Part of a small language model's weights.
Size: 10 layers, width 128, 4 heads of 64, MLP 256 SwiGLU, vocabulary 1024, 2.56M parameters.
Architecture: RMSNorm after each block, no biases in attention or MLP, untied embeddings.
Training: a variant of SOAP for these matrices, 174M tokens, 2649 steps.
Each number is 128 + 24 x the weight over the matrix's rms, rounded and kept within 0 to 255. Layers, rows and columns count from 0.

# layer 5 attention value, 256x128, rms 0.191, rows 218-255, columns 64-127
[[171 141 165 113 102 140 138 128 108 148 106 157 154 107 150 136 145  98 116 113 140 121 121 175 122 127 143 122 101 137 120 133  98 119 119 153 139 140 137 148 139 133 138 117 121 116 130 112 150 160 130 145 159 124 128 120 128 125 104 131 144 123 117 174]
 [128 128 151 105 119 148 129 113 133 113 112 143 168  89 151 114 121 129 116  99 149 133 106 175 123 158 134  83 103 139 119 112 102 157 143 153 133 156 124 145 146 105 151  93  92 116 119 112 164 154 112 121 136 131 111 115 145  89 150 133 144 116 108 167]
 [116  98 145 121 136 144 133 124 119 133 117 138 131  91 119 139 129 124 181 100 110 133 105 101  96 169 115  97 128 110  99 125 129 151 107 126 149 130 130 125 139 129 140 114 110 131  87 109 126 134 134 128 142 154 135 135 153  97 125 115 130 138 104 114]
 [111 119 121 150 124 146 130 138 137 108  97 138 120 115 115 142 119 112 166 114 121 127 121 122 131 136  98 129 116 104 134 135 146 121 141 100 159 114 146  99 155 162 138 162 102  88 143 159 102 102 136 113 144 105 140 157 128 127 129 156 130 166 108 115]
 [142 115 122 152 146 136 106 144 141 141  87 139 114 121  87 101 115 122 103 156 121 121 166  96 160 132  97  48  87 171 168 121 153 127 134 136  59 131 132 143 113 120 140 104 136 109 129 161 161 162 132 149 106 163 137  96 153 153 102 107 123 147  91 141]
 [132 135 114 113 148 102 137 129 106 130 132 152 120 103 148 153 148 128 129 115 129 132 106 136 104 109 103 134 166 140  89 118 131 111 103 105 122 116 114 134 114 145 125 149 115 145  97 122  80 111 106 132 123 139 108 179 119 123 161 135  96 117 148 141]
 [118  81  88 136 150  86 120 150 148 107 161 118 144 157 145 137 130 129  98 112 133  80 144  78 151 121 120 159 175 102 139 115 133 135 137 119 149 101 119  85  94 143 138 126 105 119 148 140 114  91 145 120 103 114 108 109 106 134 114 145 121 124 131 106]
 [ 81  91  78 149 124 133 134 138 125 153 100 134 120 142 105 141 118 138 157 153 114 124 151 124 156  96 105 106 159 138 155 156 150 114 129 142 144 112  92 119  86 135 151 170 126 134 124 178 116 154 139 147 138 141 168 146 126 136  94 115  99 144 126 129]
 [109  88 136 117 154 158 107 124 124 126 103 100 102 124  66 131 173 135 115 102  89 142 101  89 121 142  96 115 110 117 130 141 105 137 141 122 139 106  87 137 129 107 144 111  84 126 122 149 163 119 151 120 135 138 132 139 136 148  89 143 146 135 106  92]
 [130 137 134 123 164  81 158 157 112 131 113 121  89 150 110 126 153 118  87 135 136 113 126 105 141 122 124 155 132 144 135 121 132 127 134 116 133 138 154 152 131 130  96 133 118 177 137 132  97  72 174 113 120 120 112 109 118 145 150 134  96 123 148 105]
 [119  92 146 116 189 105 110 131 142 132 118  97  85 130 103 142 175  98 133 146 126 133 125 127 103 173  81 119 117 123 168 138 151 102 138 105 116 104 124 106 141 158 123 123 114 155 132 184 127  99 125  98 122 145 108 124 143 107 126 108 141 119 103  94]
 [128 122 106 128  95  91 152 158 112 134 127 123 113 120 110 102 114 174  84 124 114 121 105  78 147 101 138 163 162 131  93 122 117 113 146 127 132 153 121 139 124 112 133 147 116 154 152  95  92 112 121 110 140 142 131 107 106 159 168 140 113 112 177  97]
 [127 144  57 112 140 126 125 130 107 117 141 124 153 132 112 100 105 169 127 130  87 109 137  95 136  80 157 128 128 142 101 149 108 125 172 120  93 143 111 134  99  90 113 136 132 107 151 142 118 144 139 102 126 135 166  80 140 141  86 133 122 165 174  68]
 [124  88 136 121 167 144 110 136 125 128 110  73 118 111 105 129 151 135  97 119 122 129 101 115 133 139 124 143 133 159 153 138 137 116 132 131 144 116  92 135 132 155 113 105 111 181 134 160 135 114 133 140 145 171  97 153 128 106 107 117 135  97 138 132]
 [177 150 135 110 148 161 154  96 127 132 102 142 152 155 120 123 153 105 126 128 171 143 148 139 111 142 138  75 125 152 133 148 133 154 103 140  82 116 126  98  92 139 150 125 122  94 117 143 140 170 131 130 113 179 127 119 149  95 104 117 109 116 134 123]
 [ 89 138  69 113  88 136 104 136 129 153 141 135 100 143 109 113 132 113 190 115 160 145 158 135 129 109 130 131 122 109 138 115 155 124 131  91 121  77 116 126 127 128 134 142 158 140 124 139  84 123  92 161 103 138 149 170 117 127 148 113 125 139 142 138]
 [160 135 134 123 127 120 135 131 143 120 127 153 172 142 157 134 124 119 140 146 127 116 120 131 145 121 149  72 125 153 127  99 137 147 131 153 114 121 152 151 106 158 135  91 139  98 122 156 162 148 152 156 135 104 116  92 145  79  96 127 122 125 126 149]
 [144 137 113 137 172 101 136 128 109 127 149 119 126 163 123 124 130 138 100 156 110 127 154 134 124  88 122 166 141 130 155  93 127 121 113 111 119 134 141 133 127 146  89 144 129 136 121 134  87 115 102 117 123  92 102 118 117 147 136 116 118 118 171 112]
 [117 129  99 145 142 115 143 120 123 164 134 136 116 141 148 153 102 160 145 118 113 121 115 100 182  96 133 145 146 122  92 127 140  96 106 157 160 116 108 157  94 140 128 133 167 155 111 132 137 168 140 148 167 128 148 158 145 134 127 115 138 121 138 177]
 [119 121 102 143 124  86 135 145 150 133 125 133 123 118 122 150 113 148 112 105 121  96 103 145 131 130  87 114 137 158 130 115 155 119 129 112 128 147 135 150 119 136 128 132 131 122 130 128 117 117 116  87 154 140 120 124 139 117 148  89 105  80 168 124]
 [142 123 132 133  90 110 150 125 168 136 171 112 117 132 130 114 129 142  85  99 148 101 126 134 152 139 151 136 127 142 133 112 109 102 126 144 109 128 139 117 122 108 120 120 145 140 106  72 156 161 134 101 159 125 135 105 143 145 137 119 136 102 146 162]
 [122 122 154 150 111 108 133 145 145 142 122 126 142 142 112 126 126 139  57  98 139 123 107 149 131 144 140 127 145 137 147 102 113 141 111 150 121 160 148 152 144 124 116 105  96 151 141 123 143 154 137 118 134 101 101  76 124 133 143  97 128 113 101 161]
 [150 135 138 125 129 113 167 130 134 144 101 181 164 138 139 133 124 120 121 147 142 112 112 184 125 148  94  91 102 156 128 145 121  99 137 126 122 154 148 147 114 138 151 115 156 112 147 122 154 163 116 117 140 117 125 103 158  96 116 112 124 152 118 151]
 [144 130 129 139 146 130 109 142 125 121 110 140 170 155 106 161 138 143  76 136 115 116 110 146 112 136 131 128 148 127 139 120 110 143 128 149 127 155 148 139 125 119 130 116 102 133 155 144 155 123 142 115 123 112 108  64 117 101 129 124 132 134 122 131]
 [125 104 107 120 127 142 133  93  95 138 111  99 136 158 124 124 109 154 127 162 107 125 134  89 183 114 175 111 122 136 136 138 135 114 132 174 131 129 131 142 102 121 131 150 125 127 133 165 149 137 151 159 123 121 143 118 129 120 120 137 144 144 112  99]
 [126 125 111 125 139 106  96 128 168 151 155 112 119 125 125 101 149 141 135 118 104 122 110 112 148 156 108 137 103 135 170 112 158 121 130 101 139  91 146 144 122 145 121  96 170 132 134 138 143 103 123 117  98 143 122 132 127 132 145 115 120 123 112 135]
 [135 141 138 126 119 156 130 112  98 119 114 150 143 126 132 146 120  91 183 143 129 150 139 124 123 134 126 138 138 101  90 176 118 118 124 137 159 113 129 110 120 126 146 149 105 113 135 115 128 130 118 138 138 122 135 162 114 135 112 148 151 166 121 116]
 [104 150 105 144 151 134 127 170  80 105 144 114 133 114 116 136 113 126 109 212  56 110 142 153 176  46 141 132 128 157 131 117 118 102 176 128 102 118 103 105 141  91 129 158  94 186 155 126  91 130 108 139 122 111 145 145 121 163  81 120 157 118 170 112]
 [ 77 144 122 153 142 121  94 158 147 119 129 112 114 131 118 109 142 129 131 130 114 116 132 114 173 121 116 135  92 146 138 114 128  97 151  95 113  84 106 119 103 143 107 120 157 149 142 133 114 119 124 100 127 115 149 164 153 164 100 127 133 139 145 130]
 [131 130 129 138 125 118 163  85 110 156 117 125 124 163 103 132 127 121  99  90 113 122 122 139 119 155 140 115 128 123 148 123 133 144 119 141 104 126 134 123 142 150 110 126  96 117 120 175 144 174 132  82 158 129  87  68 118  58  99 123 136 124 112 123]
 [180 156 152 135 130 126 148 109 122 113 122 124 179 158 116 141 146 149  89 136 140 119 129 142  81 120 138 115 145 133 133 112 110 147 104 135 117 143 152 148 103 123 128 126 113 137 135 111 143 137  99 125 115 138 116  70 136 122 101 105 117 108 139 120]
 [109 159 138 137 166 149  95 136  91 103 104 125 118 107 167 157 146 102 185 132 133 129 137  53 125 160 126 119 123 122 111 180 122 128 117 138 119 145 109 111 130 135 114 118 105  88 145 141 151  98 161 144 106 167 111 115 119 101 126 178 140 166 118  89]
 [ 93 115 163 141 145 125  84 161 133 118 133 118 123 117  98 121 147 128 130 139  95 117 142 107 124 130 121 137 112 128 169 107 126 149 134 119 128 113 115 135 124 103 135 114 115 186 138 124 118  72 151 150  91 167 150 104 130 128 123 136 100  97 106 113]
 [138 111 191 114 140 150 126  99 113 130 136 136 165 144 113 171 181 143  90 106 108 125 123 195  68 123 152 200 140  98 151 152 103 149 165 108 139 109 117  86 118 149  91 112  89 163 117 119 130 120 138 131 134 141 152 157 135 103 117 135 130  82 117 143]
 [125 138 135 118 105 137 127 120 135 121  89 118 107 141 128 122 123  88 170 119 149 157 125 150 142 117  98 114  87 130 115 131 133 126 114 128 149 134 129 141 151 106 157 138 151  79 145 100 138 146 144 137 146 134 150 189 123 135 111 153 128 167 151 135]
 [152 117 148 127 129 126 116 153 131 110 110 138 138 108 123 144 129 154  83 124 119 142 127 124 122 145  98 117 157 103 138 137 111 119 128 139 124 141 141 138 153 167 125 111 124 120 143 117 157 125 131 113 134 117  99 101 124 148 113 114 148 126 107 153]
 [105 105 112 155 164 133 121 145 148 119 138 134 135 133 147 120 122 164 109 140  91  96 155 120 145  76 150 187 147  76 108 102 106 122 145 109 150 137 132 138 146 121 112 143 125 142 118  91 114 128 107 109 115  85 112 121 100 157 130 135 146 106 110 125]
 [ 99 130 118 114 146 121 139 143 129 118 132 146 106 127 138 133 108 115 143 147 125 129 124 139 119 110  85 182 134 114 145 160 127 121 135  94 126 131 131 101 132 168 126 129 142 110 137 169  99 128 108 109 124 111 120 138 117 139 156 129 115 142 141  96]]
# layer 5 attention output (transposed), 256x128, rms 0.142, rows 218-255, columns 64-127
[[117 142 129 176 142 114 146 129 140 122 116  92 121 128 151 114 112 143 100 132 129 122 137 141 131 129 127 122 139 116 121 126 121 156 170 124 130 120 141 138 145 107 141 144 103 138 131 141 112 129 108 120 136 171 151 151 150 135 114 128 127 133 134 122]
 [128 149 136 184 142 120 155 125 145 137 112  86 109 119 168 101 123 142 111 126 102 124 166 139 131 125 130 123 132  98 128 141 109 143 155 124 130 112 138 144 150 107 142 161  99 148 151 153 120 132  88 122 132 152 166 143 133 130 120 109 123 154 140 116]
 [127 171 137 143 129 134 139 115 135 105 158  59 125 134 158 120 121 123 119 150 126 135 147 150 103 133 154 154  86  85 141 155 109 142 122 118 102 110 112 149 122  79 153 209 117 101 171 149 115 139 108 148  94 134 145  70 134 112 101 128 154 136 119 165]
 [103 128 126  74 136 139 126 148 121 113 137 114 131 120 112 118 137  95  96 117 148 138 109 128  90 136 121 159 131 156 134 114 116  90 153 131 130 131 121 118  88 141 139 124 170 112 110  93 142 130 107 132 111 102  91  73 134 100 106 127 133  92 114 150]
 [136 165 106 109 131 157 133 136 127  87 122 115 124 123 192 117 145 132 114 113 141 128 115 149 103 147 116 158 156 133 107 131  88 139 129 146 103 162 151 142 144 137 142 131 102 142 140 127  98 131 158 135 178 167 153 162 112 168 116 139 125 126 155 153]
 [147 105 147 108 119 113 113 124 118 149 137 151 158 139  83 132 100 118 157 139 119 126 137 102 130 126 148 128 118 130 129 132 164 128 111 106 127 116 115 136 122 130 113 124 155 118 126 117 134 122 141 121 124 100 132 116 102 112 152 119 143 140 124 136]
 [ 98 129 157  99 134 151 118 112 157 133  96 194 122 154  89 122 151 146 152 124 119 138  95 119 106 134 116  60 109 152  95 131 156 125  88 112 119 159 124 150 112 152 105 140 107 149 103 125 137 113 107 130 166 107  96 155 110 130 142 116 132  74 138 118]
 [111 134 130  77 124 154 114 143 112 120 157 158 124 145  93 131 159  98 133 147 172 129  86 113 103 144 145 150 102 152 148  93 100 130 121 137 103 134 146 116 120 147  95 129 146  85 120  62 108 111 158 139 127 121  98 125 120 126 128 142 141  84 114 159]
 [133 161 150 156 143 105 139 112 122 131 141 111 130 128 179 132 130 123  95 144 137  92 178 142 101 119 129 123 126 124 117 132 141 122 119 123 122 115 136 134  97 119 155 204 133 106 132 115 126 103 120 129 144 187 129  78 103 107 118 113 114 114 127 171]
 [112  99 130 112  81 119  90  98 135 148 119 169 144 141  93 135 117  96 152 104 115 121 103 112 136 121 140 138 172 152  86 119 173  97 132 127 155 129 128 121 109 158 120 114 163 103  86 136 155 142 118 133 140 110 107 148 112 122 151 119 144 122  98 168]
 [109 122 138 136 101 167 115 119 113 109 127 139 125 154 156 150 146 134 146 112 159 133  99 130  80 150 118 132 166 103 139  92 133  93 127 174 116 145 139 134 110 157 118 147 131 105 135 137 185 162 163 142 143  97 147  97 141 119 144 157  86 115 154 188]
 [119 117 120 116 111 121  97  94 148 147 123 179 146 128 117 131 145  99 151 141  98 110 159 107 162  95 110 132 136 150  96 133 180 147 108  97 141 136 156 123 124 130 104 130 150 118  79 136 144 134 123 132 120 120  95 182 139 118 114 135 140 135  92 116]
 [131 175 167 135 162 131 128  99 119 114 132 181 104 109 123  92 144 116  98 145 136  93 130 144 155  93  76 115 112 170 104 145 152 165 108 120 151 179 166 100 149 176 121 106 105 125  65  95  99  86  91 140 175 154  84 169 113 134  98 131 118  85 129  76]
 [115  95 161 163 117 116 126  97 129 161 152 169  78 169 152 144 120 143 190 156 169  98 150 149 121 176 121 120 149  70 172 108 143 120 142 135 148 101 132 133  87  99 127 193 128 101 133 115 150 128 143 127 105 103 140 121 154 142 141 129  84 138 121 156]
 [127 158 142 157 159 112 132 140 138 115 124 112 119 120 151 109 123 138  93 121 129 123 125 133 125 125 119 130 123 123 133 125 127 155 150 148 135 108 145 136 162 116 129 120  86 152 132 123 120 116 138 129 177 175 138 139 111 160 138 111 109 125 132 139]
 [139  95 133 100 114 137 134 116 118 134 142 149 130 128  95 150 131 114 145 128 125 127 125 114 126 133 145 142 119 149 137 124 133 110 105 133 126 135 117 111 117 137  98 118 171 119 124 109 126 127 168 123 116  90 105 105 101 117 132 136 145 114 127 136]
 [143 151 132 128 158  92 162 137 137 155 106 118  98 129 141 107 122 147 113 118 133 106 113 160 127 133 131 145 124 120 149 144 105 123 148 128 132 128 127 108 137 106 126 118  76 173 145 117 113 125 115 107 177 144 145 168 134 125 132 117 130 132 137 117]
 [132  97 106  88 105 132  89 154 129 141 119 184 138 119  87 145 120 137 162 115 131 125  95 103 142 134 102 116 129 151 116 134 151  94 110 130 127 153 128 120 132 165 115  78 132 135 111 127 140 137 160 121 135 107 110 167 113 110 138 147 117 107 138  99]
 [140 106 113 109  83 132 103 136 115 151 166 159 146 127  76 153 161 127 150 175 170 131 114 129 144 134 142 145  92 153 159 130 102 151 106 108 103  86 125 115 123 100  98 129 107 105 148  67  84 146 171 127  78 118 132 135 118 134 124 170 132 153 122  90]
 [132 122 160 125 115 134  96 117 120 140 134 153 142 130 124 151 147 128 178 142 137 154 131 111 119 111 134 134 132 111 123 130 126 131 110 143 114 127 130 129 133 139 102 132 125 114 144 140 143 154 139 137 118  88 154 182 132 115 118 157 132 161 140 120]
 [134 135 136 165 126 144  98 147 140 115 128 124 130 121 165 156 139 145 166 129 127 170 120 140 138 109  94 116 120  90 114 158 137 177 113 134 116 118 117 129 160 107 156 122  67 163 160 153 140 144 134 140 116 115 161 173 150 109 129 153 115 184 145  91]
 [122 125 116 167 138 138 136 121 151 112  89 116 107 116 174 102 127 136 111 130 116 129 139 139 122 133 117 117 142 123 113 125 114 144 148 130 115 138 140 136 145 128 146 144  94 143 125 154 121 131 101 124 146 162 159 175 141 131 116 124 130 145 144 120]
 [113 149 129 163 136 130 138 127 134 121  87  99 105 113 153  99 140 142 105 131 131 118 131 134 126 119 127 127 147 130 122 113 112 161 177 136 130 134 155 135 155 137 129 130  99 138 121 137 117 140 109 133 152 171 152 169 152 141 106 146 120 128 144 115]
 [119 123 128 165 143 136 141 123 148 117  86 116 107 117 160  93 126 138 102 126 136 115 129 133 123 137 121 113 139 135 118 114 119 147 153 129 129 138 152 138 150 140 141 139  96 133 122 150 118 129  91 123 158 161 147 169 141 134 119 121 122 124 134 119]
 [115 151  94 117 150 135 149 144 149 135 159 134 103 137 128 136 174 117  97 143 144 104  92 163 121 132 119 157 118 144 145 134  75 128 130 128 109 124 133  90 136 126 122 112 104 122 155  75  96 129 149 137 138 166  87  98 157 152 102 142 127 107 112 150]
 [132 111 135 120  93 155 121 110  98 115 129 152 134 126 140 178 141 136 176 127 143 153 124 119 121 126 117 127 128 122 123 158 118 110 114 125 111 151 100 127 119 130 123 135 125 117 156 155 154 163 135 136 126  61 154 126 119 126 125 163 123 142 155 119]
 [125 123 107 126 153 104 147 147 137 118 149  91 134 133  98 107  98 133  61 121 122  92 116 126 127 111 150 125 113 149 150  83 137 143 154 105 142 115 130 112 110 121 128 120 160 122  92 103 113  97 114 125 126 163  94  94 119 124 138 114 131  75 100 133]
 [169 120 116  89 118 118 108 110 101 166 143 164 134 134 113 127 101 116 149 110 132 113 113 134 145 144 120 161 122 118 136 129 127 100  82 126 127 132 118 126 102 125 125  97 176  92 118  80 134  94 152 115 105 119  73 124 100 139 140 115 125  94 111 157]
 [142 125 126  80 103 127 120 125 101 139 150 150 137 125 107 158 114 118 173 118 131 135 126 123 129 125 131 134 120 125 123 138 144 111  91 118 124 142 106 123 108 131 124 118 147 108 127 112 138 140 151 138 106  78 120 106 101 113 146 137 127 123 132 129]
 [104 135 134 154 156 131 135 167 171 109 112 129 119 129 151 117 174 162 118 122 125 131 111 131 101  92  88 126 150 124 141 114  99 135 180 154 152 110 159  93 148 127 141 111  89 144 134 128 128 131 137 124 165 173 140 160 180 135 116 140  95 118 135 104]
 [110 132 123 158 146 124 135 133 142 117  93 113 105 121 152 102 118 140  95 133 126 123 130 133 133 132 120 111 133 127 126 125 126 156 155 128 131 145 144 140 157 133 126 131  88 134 120 152 121 125 114 121 161 161 134 174 132 142 120 115 127 118 138 121]
 [107 149 135 128 134 119 181 107 143 124 128 104 127 139 131 113 108 134  81 113 136 104 139 126 119 136 167 105 158 125 113  81 165 143 160 103 145 108 173 148 123 122 152 163 122 155  61 146 116 124  80 137 174 133 140  70 109 171 138  91 136 104  96 161]
 [146 124 137 110  99 128 147  97 103 135 135 126 134 126 131 138 109 105 153 121 135 128 127 115 123 142 150 128 141 109 101 140 153  98  91 122 134 142 103 139 100 126 124 156 178  82 113 148 156 126 120 136 129 101 117 105  86 130 160  98 160 122 117 182]
 [131 101 156 143 115 120 129 173 125 128 124 106 136 146 144 135 138 139 146 146 167 128 120  98 105 146 119  59 110 116 147 101 166  82 125 149 159 123 100 126 114 118 164 110 164 126 160 141 175  83 111 115 140 114 104 122 152 104 171  99 107 126 135 139]
 [151 170 100 118 130 102 138 126 115 159 170  97 133  89 101 160 118  85  92 139 118 105 152 116 166 120 152 173 127 153 161 134 120 102 116 146 112  96 127 117 124 143  99  89 160 132 110  93 102 135 148 128  87 133 125  54 120 115 119 152 134 134 113 132]
 [119 125 118 163 135 137 136 132 144 119  91 107 114 120 165 110 129 137 104 126 136 130 137 143 122 145 115 126 138 135 131 115 115 144 154 134 120 141 140 153 140 134 148 151  93 147 124 153 125 135 104 121 139 164 157 161 150 126 114 129 119 139 137 118]
 [124 122 120  92  87 122 134 137 121 131 127 155 156 125 107 142 160 123 145 109 129 152 100 108 138 127 124 123 137 159 107 131 146 109  92 114 121 168 101 117 128 135 136 132 152 115 149 148 136 101 119 141 110 129 107 106 133 102 142 119 127 111 128 131]
 [126 133 115  90 106 145 101 138 109 129 126 155 144 128  91 139 153 117 148 128 143 139 111  95 123 116 130 129 125 154 119 107 145  98 128 145 126 141 138 131 131 156 119 111 149 113 114 111 147 126 141 135 126 104 117 108 133 111 137 133 113 109 123 126]]
# layer 5 MLP gate, 256x128, rms 0.197, rows 0-9, columns 64-127
[[147 137 108 116 106 119 138 152 132 142 127 143 147 106 112 136 129 175  85  87 103 134  99 114  91 113 124  85 118 123  92 116 146 121  91 119 100 149 107 158 127 139  93 145 121 144 152 177 139 111  65 127 152 126 112 113 135 143 117 141 132  91 134 117]
 [124 104 130 155  77 130 107 149 115 151 108  87 161 183  98 162 137 129 110 122  94  99 124 135 134 133 127 101 126  90 171 127 108 155 127 148 148 118 108 124 155 103 121  68 121 201 154 158 148 127  89 131 143 116 142 104 130 113  95 121 174 105 122 119]
 [148 141 101 133 131 111 121 104 105 139  80  83 113 152 106 143 106 142 156 127  93 120 180  97  82 128 142 105 140 132 157 139 140 122 153 141 119 128 101 130 142 151 105 112 109 180 146 131 124  88 122 154  88 150 116 111 127 141 135 142 115 153 114  91]
 [120 122 126 122 130 150  82 101 134 129 114 150 115 143 138 107  85  99 146 115 141 122 180 136 138 122  94 154 134 138 108  77 131 134 112 148 112 112 165  99 136 137  89 171 149 140 155 149  90  94 109 141  93 108 113 138 100 118 121 140 154 142 155 156]
 [148 129 163 117 128 134 128 137 154 156 125 107 129 112 126  99 114 116 128 147 143 155 112 101  76 194 124 100 111  97  61 128 161 140 156 127 129 109 122 186 158 131 126 118 124 128 111 147 107 135 120 127 142  97 101 130 152 162 106 111 138 127 111 115]
 [143 159 115 152 172 125 118 117 121 143  72  94 152 127 201 109 160 118 158 152 165 128 149 154 165 142 147 123 128 166 110 135 146 108 157 125 146 140 156 157 115  61 104 114 128 119  77  90  93 172 111 152 110 163 130 121 124 126 108 139 152 162 114 123]
 [158 184 116 130 170 139 118 114 122 134 117 133 108 148 121 141 108 125 126 163 129 135 135 139 154 112 105 116 135 141 122 135 133 105 106 129 128 132 117 188 132 122 156 101 135 147 143 103 106 113 137 115 152 144 157  85 135 116 126 154 109 150 154 137]
 [194 103 126 122 157 161 108 140 116 131 114 140 130  96 176 138 149 117 132 108 118 150 110 141  62 118 136 135 156 109 162 138  84 107 145 123 130 142 137 112  96 153 106 147 137 169 129 135 127 139 116 103 140 154 116 162 168 127 135  67 146 130 120 137]
 [140 181 143 160 133 150 172 186 145 119 125 104 116 181 142  89  84 173 132 116  71  85 152 149 120 103 173 144  87 147 129 109 180 176 115 120 124 174 116 162 113 167 125 137  94 142 101  96 138 128 136  89 126 137 109 126 123 158 127 128 148 104 120 158]
 [145 138 115 106 132 158 115 152 110 107 105 129  77 132 142 132 155 150 130  80  93 145 102 110 116 159 164 144 114 148  95 141 141 138 123 110 117 121 128 106 110  95  73 132 133 165 138  88 154  89 109 114 155 134 154 154  81 155 144 130 152 110 109 118]]
# layer 5 MLP up, 256x128, rms 0.208, rows 0-9, columns 64-127
[[155 152  91 136 122 146 133 108 134 154 132 168 142 146 120 127 162 155 119 114 102 127 132 128  97  79 176 104 131 115 127 105 124 142 109 132 107 154 117 153 150 121  98 160 140  92 115 155 118 132  69 116 171 120 102 133 113 122 112 166 141  77 146 118]
 [106 134 117  72 130 144 120 110 170 132 138  96 118 111 123 105 158 105 150 118 100 127 104 121 108 150 123 130 121 148  49 162 134 155 144 129 156 141 142 122 123 120 117 106 154  93  95  91 100 126 123  84 119 117 137 144 163 111 116 131 140 126  76 122]
 [120 141  84 122 128 124  97 125 123 109 125 157 136 124 104 136  95 104 132 129 148 180 130 107 140 139 131  84 123 169 162 132 145 123 102 150 140 119 121 170 108 138 125 123 102 152 123 137  92 164 121 121 115 132 143 103 108 152  99 136 120 163 158 114]
 [123 136 114 155 147  96 151 151 118  99  75 143 115 119 138 148 109 106 111 142 134 120 131 135 168 115  83 142  99 119 112 109 122 148 104 141  99 122 130  95 151 125 120 127 123 170 119 110 116  99 110 107 119 146 112 112 136 124 164 147 129 146 149 169]
 [ 96 101 134 161 150  97 142 150 120  97 154 124 157 131 125  98  82 142  99  82  97 158 148 129 114 136 134 126 109 120 150 137 140 138 140 123 144  98 117 151 134 121 168 133  99 135 120 110 171 130 110 137 117 133 150  91 122 139 110 122 107 134 134  99]
 [144 113 135 166 174 100 114 137  65 138 149 182 141 166 115 142 155  95 103 141 128 177 140  79  63 116 147 196 122 173 112 139 130  80 118 145 134 148 123 133 104 162 121 108 115 147 116 133 117 130 114 114 133  95 121 146 102 115  94 129  97 116 208 103]
 [144 128 161 153 155 117 129 123 116 125 109 107 100 146 150 105 130 132 116 114 134 110 142 187 155 137 149  97 146 121 132 168 108 125 138 132 160  98 132 124 124 116 112 119 138 113 100  89 118 112  94 120  96 119 135 154  89 111 101 126 149 132 120 114]
 [111 138 128 132 127 129  98 113 101 166 124 134 132 118 128 130 121 120 104 102 171 129 119 128 172 147 174 160 123 172 110 126 122  65 116 111 146 137 114 116 125 125  99 145 116 107 135 166 136 124 112 138 107  99 129 132 140 107 137  96 122 173 139 112]
 [125 149 142 148 133  75 123 109 139 116 122 139 202  65 103  91 126 108 129 198 133 124  90 119  90 106  94 132 135 119 127 159  94  98 147 113 151  85 148  87 167 109 158 139 150 110 131 134 118 163  74 121 142  90 178 125 178  93  97 167  88 179 180 130]
 [170 111  89 121 143 158 108 157 137 158 142 140 145 113 126 100 107 112 142 126 128 134 141 157 142 119 116 127  96 138 143 177 130 133 123 119 160 108 180 151 135 124 163  95 138 145 143 109 134 126 118 115 111 103 126 118 126 144 119 108 135 167 154 141]]
# layer 5 MLP down (transposed), 256x128, rms 0.172, rows 0-8, columns 64-127
[[118 148 129 124 113  99 188 149 147 108 123 116 147 155 153 135 117 163 148 145 112 124 155  82 151 134 124 139 130 108 140 131 120 161 107  92 145  75 133 103 167 122 134 102 149 180  89 154 108 122 118 142 119 149 110  97 135 113 163  90  94 133  79 142]
 [126  86 141 154 142 110 132 129 132 128 129 152 133  85  97 142 158 114 107 143 133 125 143  97 123 129 134 128 150 137 135 103 180 143 125 138 107 107 126 124 118  96  96  85 110 148 148 135 205 169 140 163 183 131 115 199 129 168 117 126 107 172 139 164]
 [149 126 132 119 122 139 159 106 107  99 125 156 139 136 105  84 152 127  99 115 107 116 141 138 120 102 120 207 124 148  92 155 137 117 121 107 119 173 142 125 119 122 121 138 138  95 128 112 113 145 148 133 116 160 153 174 145 186 124 145 164 117 152 123]
 [107 128 114  57 132 125 130 127 143 132 134 156 116 133 142 146 153 110 150 109 139  99 114 109 103 127 149 128 109 106 126 138  96 141 121 126 129 146 112 171  98 149 138 118 152 114 140 122 121 124 136 128 106 116 113  92 130 145 148 117 144 110 116 110]
 [129 157 156 108 131 124 151 105 113 127 130 132 138 146 129 150 157 156 148 167 148 125 131  96 143 129 111 142  98 151 112 137 164 113 132  87 146 125 156 154 139 129  85  94  98 143 124 100 124 136  82 128 119 123 116 166 147 159 148 113  99 105 140 115]
 [146 134 129  96 117 100 167 138 115  94 153 139 171 101 146 129 162  80 141 132 106 159 157 145 162 133 105 162  91 140 156 167 120  95 156 105 133 175 200 140 133 116 122 106 156 144 141 126 108 123 124  96 152 129 147 164 168 100 162 161  70 197 144  87]
 [181 134  93 123 127 111 137 113 122  89 100 154 115 138 125 124 143  95 130 129 125 148 163 103  87 107  83 166 138 144 183  97 142 106 125 135 135 165 120 119 133 142 149 180 143 106 111 131 143 101 109 125 139 125 124 135 149 163 136 156 119 141  97 132]
 [175 110 126  94  93 103 103 127 154 125 169 135 175 128  73 146 132  86 172  98  84 183 139 147  94 145 144 141 129 115 163 105 155 161 129 109 124 117 149 104 138 174 136 121 136 128 125 130 154 163 136 139 164 148 118 160 139 133 131 143 125 154 138 158]
 [126 131 155  42 155  96 120  99 156 108 116 163 102 128 104 110 152  57  76 131 137 141 137 133 107 146 127 115 160 141 145 112 149 128 132 101 143 141 105  82 173 109 115 142 145 143 135 128  80 110  82 139 158 150 134 138 168 105 115 122  91 125 157 128]]